config.toml
n_layer = 16
d_model = 128
n_head = 2
n_kv_head = 1
head_dim = 64
d_mlp = 320
vocab_size = 820
activation = "reglu"
norm = "layernorm"
norm_place = "pre"
norm_eps = 1e-06
positions = "rope"
rope_base = 4380.0
rope_fraction = 0.25
qk_norm = false
attn_scale = 0.125
bias = "none"
tie_embeddings = true
parallel_block = true
init = "uniform"
init_std_qkv = 0.0322
init_std_o = 0.0322
init_std_up = 0.0322
init_std_down = 0.0
optimizer = "adamw"
lr = 0.00189
beta1 = 0.95
beta2 = 0.95
weight_decay = 0.12
lr_head = 0.00885
grad_clip = 1.0
warmup_steps = 442
schedule = "cos"
final_lr_fraction = 0.03
batch_tokens = 16384
seq_len = 256
doc_mask = false
train_tokens = 122200000
steps = 7459
dataset = "wikipedia_en"
Each number is 200 + 20 x the weight over its row's rms, rounded and kept within 0 to 999. Layers, rows and columns count from 0. The size before them is the row's rms in percent of the matrix's.

# gate: layer 13 MLP gate, 320x128, rms 0.0819, rows 102-105, columns 0-127
# up: layer 13 MLP up, 320x128, rms 0.0813, rows 102-105, columns 0-127
# down: layer 13 MLP down (transposed), 320x128, rms 0.0788, rows 102-104, columns 0-127
gate102,097,214,197,204,185,222,211,199,148,196,204,185,197,190,203,190,189,206,176,248,210,163,224,215,186,184,184,193,210,223,176,241,186,199,218,198,237,204,195,212,236,210,205,205,207,206,217,231,185,197,150,210,219,183,202,218,173,177,204,233,205,208,208,201,192,159,209,196,211,191,207,182,202,206,164,217,202,223,202,200,168,193,214,196,229,193,193,186,206,159,197,201,170,162,235,188,246,206,169,210,198,179,205,195,226,228,175,207,197,230,190,177,198,212,231,213,216,191,200,214,225,172,163,197,213,173,204,236,185
up102,099,210,202,203,185,210,202,221,224,182,197,182,201,171,197,200,176,220,218,170,238,154,202,178,171,176,172,186,210,215,212,198,166,222,208,210,201,206,192,206,197,219,232,188,192,215,184,233,189,195,201,186,208,203,194,181,210,208,163,164,204,243,212,229,233,234,208,221,211,180,205,178,197,194,196,189,191,225,224,193,231,188,223,203,218,206,208,211,193,218,178,206,218,185,171,167,186,195,181,165,203,222,168,238,219,173,221,217,165,203,185,194,218,172,194,162,189,251,196,231,215,217,219,187,202,183,202,191,172
down102,097,204,187,178,190,181,267,165,166,207,192,204,196,225,203,189,226,204,183,214,164,193,236,216,203,186,202,178,202,217,238,198,222,225,184,195,222,209,197,220,202,218,180,196,212,209,194,221,181,195,195,224,206,200,174,213,204,191,213,183,227,196,151,197,182,198,176,186,200,207,210,158,200,182,180,192,189,181,202,211,212,224,194,194,197,208,202,187,185,198,224,213,203,205,212,187,195,204,191,198,184,197,220,204,299,220,198,205,239,197,210,222,199,222,224,207,196,189,185,193,197,196,167,185,190,177,157,226,184
gate103,094,209,212,179,163,203,190,220,196,177,175,226,143,193,198,196,168,219,186,195,226,166,218,199,176,164,189,204,212,199,192,237,198,199,180,197,199,233,207,185,192,192,204,174,187,220,219,186,179,181,188,227,230,214,196,210,197,199,187,211,188,203,195,213,211,217,219,180,217,184,218,158,229,202,244,226,239,174,212,233,225,187,190,207,208,195,196,204,206,203,222,188,211,161,198,216,195,205,145,177,206,227,216,204,220,228,204,194,197,234,209,212,208,231,184,167,194,212,216,206,207,188,174,219,214,151,198,210,176
up103,090,227,225,211,153,195,233,238,178,176,183,175,210,236,202,218,158,187,211,169,220,166,209,211,199,192,205,207,234,179,217,191,156,220,215,223,197,197,227,213,202,208,221,175,216,206,194,209,224,194,176,185,211,172,165,233,238,193,211,203,168,218,216,266,186,175,202,194,197,206,197,183,212,198,181,189,222,221,210,173,194,187,202,222,197,195,194,206,173,215,201,228,227,197,188,187,180,212,182,175,225,210,171,209,224,208,214,185,219,213,193,179,183,213,201,200,181,204,214,198,189,183,187,239,191,176,193,195,180
down103,094,175,186,190,170,208,212,148,177,203,200,200,189,193,174,209,214,197,187,197,210,200,206,230,202,174,213,206,201,212,204,195,193,188,209,202,209,224,193,189,163,212,187,203,194,215,229,197,214,232,180,199,210,206,179,204,213,171,185,204,192,213,200,157,175,197,173,194,179,163,214,161,205,183,221,177,205,205,196,201,227,211,199,204,200,188,222,201,206,185,225,189,204,149,176,189,220,211,182,195,231,197,235,193,314,197,206,198,194,202,186,216,225,205,217,218,222,209,209,189,209,198,206,197,203,164,229,203,199
gate104,099,194,200,199,161,207,164,207,203,186,190,196,200,190,182,247,194,187,216,211,223,204,209,198,240,211,179,209,184,182,172,218,244,199,234,228,200,208,162,191,191,187,183,187,192,195,212,213,177,224,217,181,195,190,206,221,205,226,197,171,202,161,231,200,189,227,204,239,217,215,191,207,233,228,220,235,229,201,168,200,183,215,213,168,243,204,185,197,201,180,170,212,213,190,185,201,227,214,195,183,188,211,167,205,198,210,203,199,194,170,211,152,198,205,162,190,165,168,229,185,214,182,213,198,224,196,189,220,215
up104,096,200,149,208,209,198,220,215,193,168,238,184,249,193,158,175,184,249,194,165,208,184,180,190,218,212,196,187,223,188,247,213,202,221,215,244,201,176,170,205,244,169,183,187,202,218,185,210,176,189,237,189,203,190,172,202,186,159,195,195,172,195,198,217,215,173,180,202,191,201,198,217,211,204,219,208,186,170,204,209,191,227,215,216,207,228,171,197,209,204,176,217,201,226,172,188,217,201,200,177,216,210,217,200,187,217,209,201,197,176,184,202,200,232,190,219,186,174,224,185,205,209,203,210,193,165,171,198,185
down104,096,168,196,191,216,207,185,171,158,221,255,194,186,177,203,210,180,158,208,211,201,215,228,195,214,198,209,154,188,210,186,198,200,200,188,163,212,206,221,203,206,238,199,230,206,251,216,229,235,199,201,239,208,192,235,203,247,203,221,189,222,177,177,180,195,224,198,173,209,172,194,192,214,200,189,195,221,200,189,204,190,179,192,172,201,182,206,169,176,197,210,166,205,219,192,207,214,183,204,191,205,219,212,190,246,196,185,215,198,209,206,187,220,186,188,200,199,179,218,224,187,188,200,213,237,201,152,208,173
gate105,100,214,181,226,199,166,179,221,187,178,190,220,192,199,202,187,172,164,167,185,194,191,214,182,222,210,173,222,216,227,197,188,195,217,193,189,224,205,187,193,193,207,197,188,186,215,204,177,200,175,208,187,231,199,198,195,221,198,221,269,185,201,203,222,199,183,169,193,223,224,202,194,196,205,173,196,205,196,183,167,203,208,184,227,222,175,220,141,167,228,205,226,204,219,186,211,209,193,189,207,215,198,191,169,175,231,231,233,216,233,148,183,170,208,194,217,228,215,190,185,229,199,176,185,223,218,212,188,201
up105,101,180,183,211,205,211,209,207,176,171,208,180,217,203,172,190,191,203,182,190,216,202,222,207,210,198,226,211,204,242,221,155,186,191,234,190,212,210,203,221,244,215,231,199,189,203,149,219,195,181,211,186,212,203,223,168,200,184,210,176,216,201,206,193,197,200,200,187,185,180,192,181,215,198,203,210,195,235,192,170,183,200,215,206,197,218,201,248,217,203,206,192,204,149,259,196,178,199,213,221,205,217,194,195,175,239,191,167,191,161,197,205,211,155,222,238,226,218,185,185,215,236,208,189,226,179,185,203,188